{"n_layer": 15, "d_model": 256, "n_head": 6, "n_kv_head": 1, "head_dim": 32, "d_mlp": 704, "vocab_size": 2198, "activation": "swiglu", "norm": "rmsnorm", "norm_place": "pre", "norm_eps": 1e-06, "positions": "rope", "rope_base": 10000.0, "rope_fraction": 1.0, "qk_norm": false, "attn_scale": 0.177, "bias": "none", "tie_embeddings": false, "parallel_block": false, "init": "uniform", "init_std_qkv": 0.0239, "init_std_o": 0.00436, "init_std_up": 0.0239, "init_std_down": 0.00436, "optimizer": "muon_variant", "lr": 0.00167, "lr_mult_up": 1.0, "lr_mult_down": 3.0, "beta1": 0.9, "lr_head": 0.00115, "grad_clip": 1.0, "warmup_steps": 200, "schedule": "wsd", "decay_fraction": 0.766, "decay_shape": "pow", "final_lr_fraction": 0.0, "batch_tokens": [8192, 16384, 24576], "seq_len": 256, "doc_mask": true, "train_tokens": 181900000, "steps": 11126, "dataset": "wikipedia_en"}
Each number is 128 + 32 x the weight over the matrix's rms, rounded and kept within 0 to 255. Layers, rows and columns count from 0.

# layer 5 MLP down (transposed), 704x256, rms 0.25, rows 86-94, columns 0-127
[[150 125  52 131 121 146 106 110 167 102 108  98  62  97  84 146 134 219 156 111  87 182 124 112 107 145 104 167  98  91  80  74  78 145 139  97 150  88 181  95 146 121 153 143 132 125 102  75 150 162 123  75 121 143 187 120 147 164 172 147 178  90 112  49 133 128 200 198 125 124 148 174  78 126 153 134 130 205 125 106 126  82 119 115 109 118 159 153 149 116 143  79 141 130 122 154 113 129 126  58 173 146  83 103 157 132 189 116 134 140  85 112 144 104  86 131 135 113  85 161 123 151 139  72 153 108 105 156]
 [ 83 117 116  81 167 106  99  95 155 185 130 118 118 119 103 157 140 162 135 173 140 123 161 141  87 114 112 155 191 165  62  76 115  85 145 138 139 128 181 120 118 160 191 155 102 100 119 134  46 155 136 149 130 158 121 126 113 101 117 107  67 142 144 104 133 179 108  77 170 128 107 132 145 124 137 136 149 139 167 156 121  91 139 157 110  85 141 117 146 164 154 133 102 121 151  92 111  73 122 115  78 159  63 114 133 126 112 154 127 127 154 145 138 119 135 150 185 113 180 118 153 164 170 150 130 116 115 252]
 [151 215 165 133 133 120 123 127  85  74 113 115 125 105  93 186  90  93 117  61 159 175 113 163 151 107 131 118 122 150 219 180 145 153 153  78 104  78 168 111 143 173 141 100 146 159  97 135 188  68 132 135 125 170  99 128 111  97 101 134 147 140  61  75 101 158 115  61 139 111 116 118 198 151 136 162 130 160  95 146 144 178  57 102 128  71  84 132  88 125  91 108 120  50 115 170 124 155 126 121 125 130 178 129 166  93 153 134 126 100  94 184 134 118 142 116 132 150 146 122 153 103 139 101 114 127 125 203]
 [174 157 145  74  83 127 123 138 168 105 137 143 182 108  70 109 124 133 132  58 128 153  60  50  77 145 148 143 191 125 148 152 162 134 143 115  83 155 142 103  98  95 161  64 115 181  55 151 118  93 102 101 179 157 133 100 126 145 100 186 180  94 170 163 164  78 143  37 110 150 185  57 102  96 100  54 147 121  98 128 147 137 116 137 126  84 135 134 141 117 110 212 123 154 111 112 131 196  40 152  84 180 145  79 162 105  73 100  97 132 134 161 120  94 153 188  75 214 166 116 163 113  84 114  51 101  83 184]
 [107  78 144  80  69 165 116  95 123 189 149  96  80 155 134 118 113 126 181 125 168  51 119 187 116 146  87 121 132 173 121  89  90 126  91 127 141 149 116 112 139 167 110 161  76 136  99 213 149 144  79  90  95 121 110  96 171  40 142 124 177 114 137 110 134  85 176  80 164 104 160 134 153 149 106  89 167 163 143 159  90 122 157 153  98 149 130 126 144  78 150 133 138 105 137 131 181 117 161 111  86 141 103 142 190 203 144 149 162 103 110 110  97 177  67 180  94 150  65 145 139 153 116  76 121 110 175 108]
 [172  92 153 104 140 141 172 136 179 135 131  33 148 148  97 117 113 167 104 134 103  99 168 153  74 171 113 126 195 176 182 105 140 176  94 136 115 111 144 140 159 157  53 142 106  87 101  85  80 135 177 127  99 123 133 128  97 158 132 235 123 112 101 125  84 162 145 143 132 143 150 138 144 139  48 156 103  90 176  82 105 144 142 140  67 170 163 164 139 147  68 146 104  86 128  90 138 159  68 108 169 106 115 135 132  96 181 174  58 211  83 138 148 116 146  75  78 110 118  85  91 101 153 191 150 148  83  98]
 [107 119 110 156 133 171 112 160 171 100 150 168 170  87 103 192  77 123 136 198  91  70 136 119  81 124  94 109 120 153  94 148 108 146 127 136 162 130 135  83 144 111 125 141 140 122  66 108  93 117  86 129  75 109  66 136  92  99 162 100  79 134  79 129 149  89 119  87 110 159  90 122 137 113 120 123 147 151 151 136 131 118 148 142 104  97  73  82 156 121 108 103 148 157 138 127 138 137 129 140 121  67 102 150 137 103 129 159 123  80 123  94 106 112 163 173 189 160 182  94 151 193  77 141  80 104  93 126]
 [155 188 124 124 101 157 144 118  86 164 127 123  80 154 165 117  95 198 124 129 124 109  95 141 107 164  92 109 126 107 191 141 180 105  97 150 164 141 120 166 190 109 128 132 182 158 164 103 172  84 163  82 121 172 128 185 142 134  94  85 143 106 154 178 140 130 174  95  89 134  64 146 133 103 105 112 181 135 155 111 153 195 107 179 133 126  64 164  77  85 138 115  77 145 144 122  89 133 141 116 169 185 157 112  98 201 131 149 192 186 152  92 127  91 107  89 143 102 114 184  82 116  94 108 149 160 160 232]
 [175 136 146 177  98 196  89 105 145  88  84 140 153 170 165 135 171 182 150 119 139 153 125 107 148 138 118 149 153  95 107 142 165  77 175 136 118 175 128 169 152  48 149 161 170  87 128  83 119 120 160 204 129 106 119 108 133 149 121 116 125 162 128 122 111 113 124 111  97 174 110 102 109 147 130 108 142 170 167 148  92  94 113 106  74 163 130 104 137 120 108 152 156 168 132  95 126 118 123 121 134 125 179  90 106  91 111 192 113 104 141 181 159 113 138 120  90 131 114 131 137 112 153 101 132 112  78 170]]
# layer 5 MLP gate, 704x256, rms 0.0877, rows 87-94, columns 0-127
[[158 129 169 123 134 120  77  95 160 151  99 148 108 137 124 112 168 132 173 155 167 134 171 141 101 122  95 115 111  92  65 159 133 128  79  91 182 102 184 108 101 134 129 149 164 141  34 102 102 108 110  91 131 120 136 129 115  27 133 105  95  47 136 148 143 174 150 138 120  98 135 173 126 113 131 123  82 193 127 113 170 153 147 178 131  79  78 135  78 165 142  98 150 120 135  86 108 104 103 155  91  75 153 125  92 130 125 107 158 120 142  85 136 163 149 133 146 123  91 114 162 160 124 196  99 148 183 131]
 [150  32  95 153 150 151 144  74 111  80 130  36 152 132 158 110 163 172 144 168 135 120 176 104 109 138 126 202 169 137  93 101 126 164 167 152 133 113  94 100 189  57 118  90 121 151 100 142 134 174 122 138 136 106 134 136  80 136 109 129 182 115 125  90 154  87 112  77 117  83  72 152 139  70 138 177 114 138 158 102 107 204 122  97 100 144 169  90 188 114 139 152 122  97  75 112  78 102 133 110 114 120 139 153 108 164 106 154 121  82 128  79 135 101 139  90  66 111 117  90 120 155  93 138 143 113 112 126]
 [185  78 158  86 126 164 135  81 114 140 173 100  76 158 212 168  70 150 125 191 130 136 179 174 103 162 157 139  86 135 139 105 155  93  80 165  97 139  72  96 139 108 156  83  72 105 128  94 123 144 181 125 128 130 110  78  94 147 105  87 207 130 106 138 113  98 125 105 107 117 128 197 134  21 144 127 133 128 165 124 111 105  63 131 165 135 122 107 150 144  97  55 137 160  96 144 119  96 157  74 146  76 109 157 115 153  86 140 160 161 153 195 126  89 127 189 132 146 137 136 115 175  64 123   2 135 124  98]
 [116 112 132 158 109 109 172  98 138 128  66 172 157  65 130 132 103 161 114 149  81 124 133 134  52 146 139 185 179 156 109 164 172 119 145 168 156 120 125 136 136 216 122 155 167  93 123 108 143  99  99 144 156 110 149 138 123 119 214 188 170 124 103 108 118 122 140  95 181 118 150 144 112 123 195 101 141 115  69 155  62 130 150 117  93  66 135 153 103 155 168  80 169 118  84 168 110 122 129 169 138 146 100 128 107 147  83 128  90 133 114 165 124 116  69 107 162 164 104 129  85 130 114  63 109 130  55  64]
 [101 142 162 145 149 150 120 112  51  92 139  47 169 178 163 107 153 108  78 104  79 103 114  98 174 109  83 181 111 115 116 122 158 139 119  99 162 154  62  84 147 139  97 122 156 182 159 157 115 113 103 111 120 128 158  76  86 128  83 200 173 158 128 122 111 165 139  96 153 178 137 140 147 109 123 183 132 132 124 139 123 113  62 109 180 163 102 134 135 154 166 116 160 161  94  49 105 134  45 205 116 144 184 177 108 114 218 108 119 114 176 170 109 120 147 146 138  85 137  84 168 182 121 164 140 141 123 150]
 [146 150 142 114 155 164  84 115 126 109 125 120 131 135 150 102 142 196 153 119 114 149 143 165 123 130  97 181 146  58  85 137 126  92 143 108 136 126 139 162 120 145 161 106 127 142  82  77 106 171 126 127 122 107  96 141 155  76  86 123 112 112 110 120 137 145  70 151 137 121  82 199 191 112  92 109 130 143 148 103 107 195 175 172  83 119 127 108  94 122 133 115 163 157 144 125 147 103 127 166 127 164 163 123 175 160  84 116 151 112 156 117  84 153 145 121 126 122 136 164 129 191 145 151 187  38 106  81]
 [129  61 161 135 118 125 107 135  71  69 150 182 130 127 169 160  96 102  95 131 111 139  99 133 163 154 131 169 115 121 148 128 165 191 101  51 112 115  81  94 142 201 119  67 153 146 136 104 161 202 120 121 117 143 156 121 133  98 150 142 114 124 159 128 142  98  85 122  76 120 150 130 130 145  89 179 127 106 165 133  95 108  79 127  77  95 213  99  94 122 162 134 136  89 153 146 176  89  99 114  99  59  61 144 171 111 109 123 118 153 121 144 131  82  77 149 143 151 165  96 172  92 164 119 123 160 148  97]
 [ 95 145 170 153 141 146 130 155 166 117 101 135 145 162 139 122 133 106 205 119 151  92  71 136 149  91 189 161 133  97 153 141 129 138 128 180 103 154 153  98  98 159 144 120 117  87  92 147  87 155 121 166 125 132 117 138 175 112  91 125 139 138  87 170 118 179 152 168  96  86 167 122  91 128 115 162  76 115 129 118 134  77 109  70 123 108 115 107 145 122 138 190 175 132 102 174 132  97 126 193  84 128 128  50  85 190 124 160 138 135 109 134 134 119 144 132 112 145  86 131 107 105  73 117 130 146 110  65]]
# layer 5 MLP up, 704x256, rms 0.0864, rows 87-94, columns 0-127
[[121 103 118 118 119 152 189 159 119 106 124 118 112 108  99  85 140 172 151 146 106 183  87 141 132 172 125 121 141 174 115 126 141 132 121 173 136 241  76 163 134 163 171 126 118 115 168  64 140 155 155  68 105 150  61 118 169 138 118 130  76 204 122  94  91 105 159  92 126 173 100 106  97  80 125 127 137  78 137 137  97  52 104 169  68 132 156 107  93  57 148 126 122 160 183 128 113 129 112 126 145 134  98 148 133 111  80 125 109 161 108 129 127 114 125 141 173  92 174 113  56 149 117  86 101 128 139 116]
 [103 165 141  80 107 109 156 145  44 151 179 118 174 132 165 156 134  34 123 151  80 180 103 114  83 117 115 104  78 143 215 139 134 138  89 127  73  62 153 145 106 130 115 164 115 102  91 110 123 139 145 117 152 138 153  85 109 154 141 186  92  75  84 169 102  97 125 170 163 156 120  84 158 163  90 102 135 172 123  76 164 140  89 119 109  91 143 117  94 114 172 176 117 124 103 122 146 106 146 110 182 114 146 147 123  97  74 141 117 119  57 132 112 173 146 156 101 165 113 199 145 161 166 149  71 110 167 134]
 [150 102 118  77 211 193 140 123 129  96  97  98 178  78  86 130 152 104  92  68 165 106  99 118 113  86 133  99 155 177  77 224 116 170  85 142 153 143 127 172 119 188 150 132  66 118  18 117  93 114  92 184  73 126 156 189 146  92 137 172 171 173  95  98  57 135 104 130 140 178 121 117  89 154 112 139 129  81 133 138 145 120 100  83 120 162 132 154 155 117 103 130  83  69 161 148 154 161 118 137 215 127 104  71  97 112 130  85  94 149  95  48 110 103 171  77 106 128 125 139 184 146 166 121 187  98 164 172]
 [171 120 138 119 147 152 176 179 133 111 160 130 113 114  92 132 178  88 126 120 169 185  57 117 165 113 102  62  64 126 154 131 146  71  70 110 120 134 127  85 100 101 151 130 145  73  68 133 112 144 150 156 193 149  78 113 106 151 123  92 184 161 153 118  95 122 161  81 171 204 136  96 183  89 113 124 150 151 127 143 113  64 129 133  83 128 122 148 149  95 161 150 107 105 170 148 136 150 117 146 210 117 108 107  97 139 112 146 162 115  87 156 122 197  71 146 160 154 148 114 142 148 107 122 198 123 144 160]
 [123 192 149 144 161 102 116  84 160 118  97 112 117 123 102 141 161 156 134  96 128 154 134 123  71 144 179 159 158 188 103 136  99 140 190 148 147 126 107  96 189 106 106 141  92 122  95  89 111  61  92 155  79 152  90 145 214 188 102 138 121  87 163 113  73  93 139 188 124  80  94 116 158 151 178 148 122 136 165 166  52 153 123 100 159 170 140 183  95 195  84 128  88 130 149 115  16 145 117 197 111 126 115 164 117  78 138 165  56 109 131 119 131 187  62 102 126 135 104  87 127 169 106  79 151 222  37 103]
 [129 145 147 158 168 172 160 162 126  88 103 175 117 108 125 129 161 198 149 180 109 156 122 130 176 165  83 140 142 125  72 132 150 102 153  84  99 156 133 135  97 109 146 141 138 123 169  61 115 141  68 152 113 144 145 113 162 110 132  86 118 104 107 158 184 137 159 131 112 142  95 152  92 184 105 172 124 159 141 175 109  86 145 129 160 102 128 125  81 123 118 136 176  76  56 155 145 117 113  94  93 157  75 131 178 145 144 157 130 111 117  84 149  89 147 177 133 134 137 147 198 127 124 127 188 101 157 126]
 [151 148 170 140  69 143 186  86  93 176 163 140  98 117 169 152 108 147 126 156 131 145 142 123 154 113  83  68 102 128 133  61  84 131 192 105 121 115 150 155 129  48 152 151 124 203 139 139 160 108 169  99 120 120 160 150 148 141  74 131 110 139 167 187  61 111  69 136 161 170  84  99 101 108 106 153 162 129 109 131 110 166 157 131 121 209 135 138 142 157 147 125 106 126 177 145 126  70 129  93 172 149 218 146 100 106 131 156 139 154  53 121 100 167 139 174 101 169 168 165 141 129 115 117 185 114 152 139]
 [141 118 119 115 110  96  78  96 145 125 145 116 140 121 154  62  56 177 155 144 114  84 164 103  66 138 124  99  60 128 104 157 139 159  74 141  81  89 127 140 125 109 101  84 101 112 126 113 113 108 114 100 154 184 151 126  98 127 123 112 135 132 104 139 126 101 120 180 131  75 131 119  87 116 114 152 130 156 104 189  69  85  89 110 116 107 161 146  35 152  94 120 147  95 108 124 149 143 140 139 107  93 117 197 137  70 147  97 151 110 160 171 153 102 113 155 168 104 107 168 124 135 115 154 183 132 150 107]]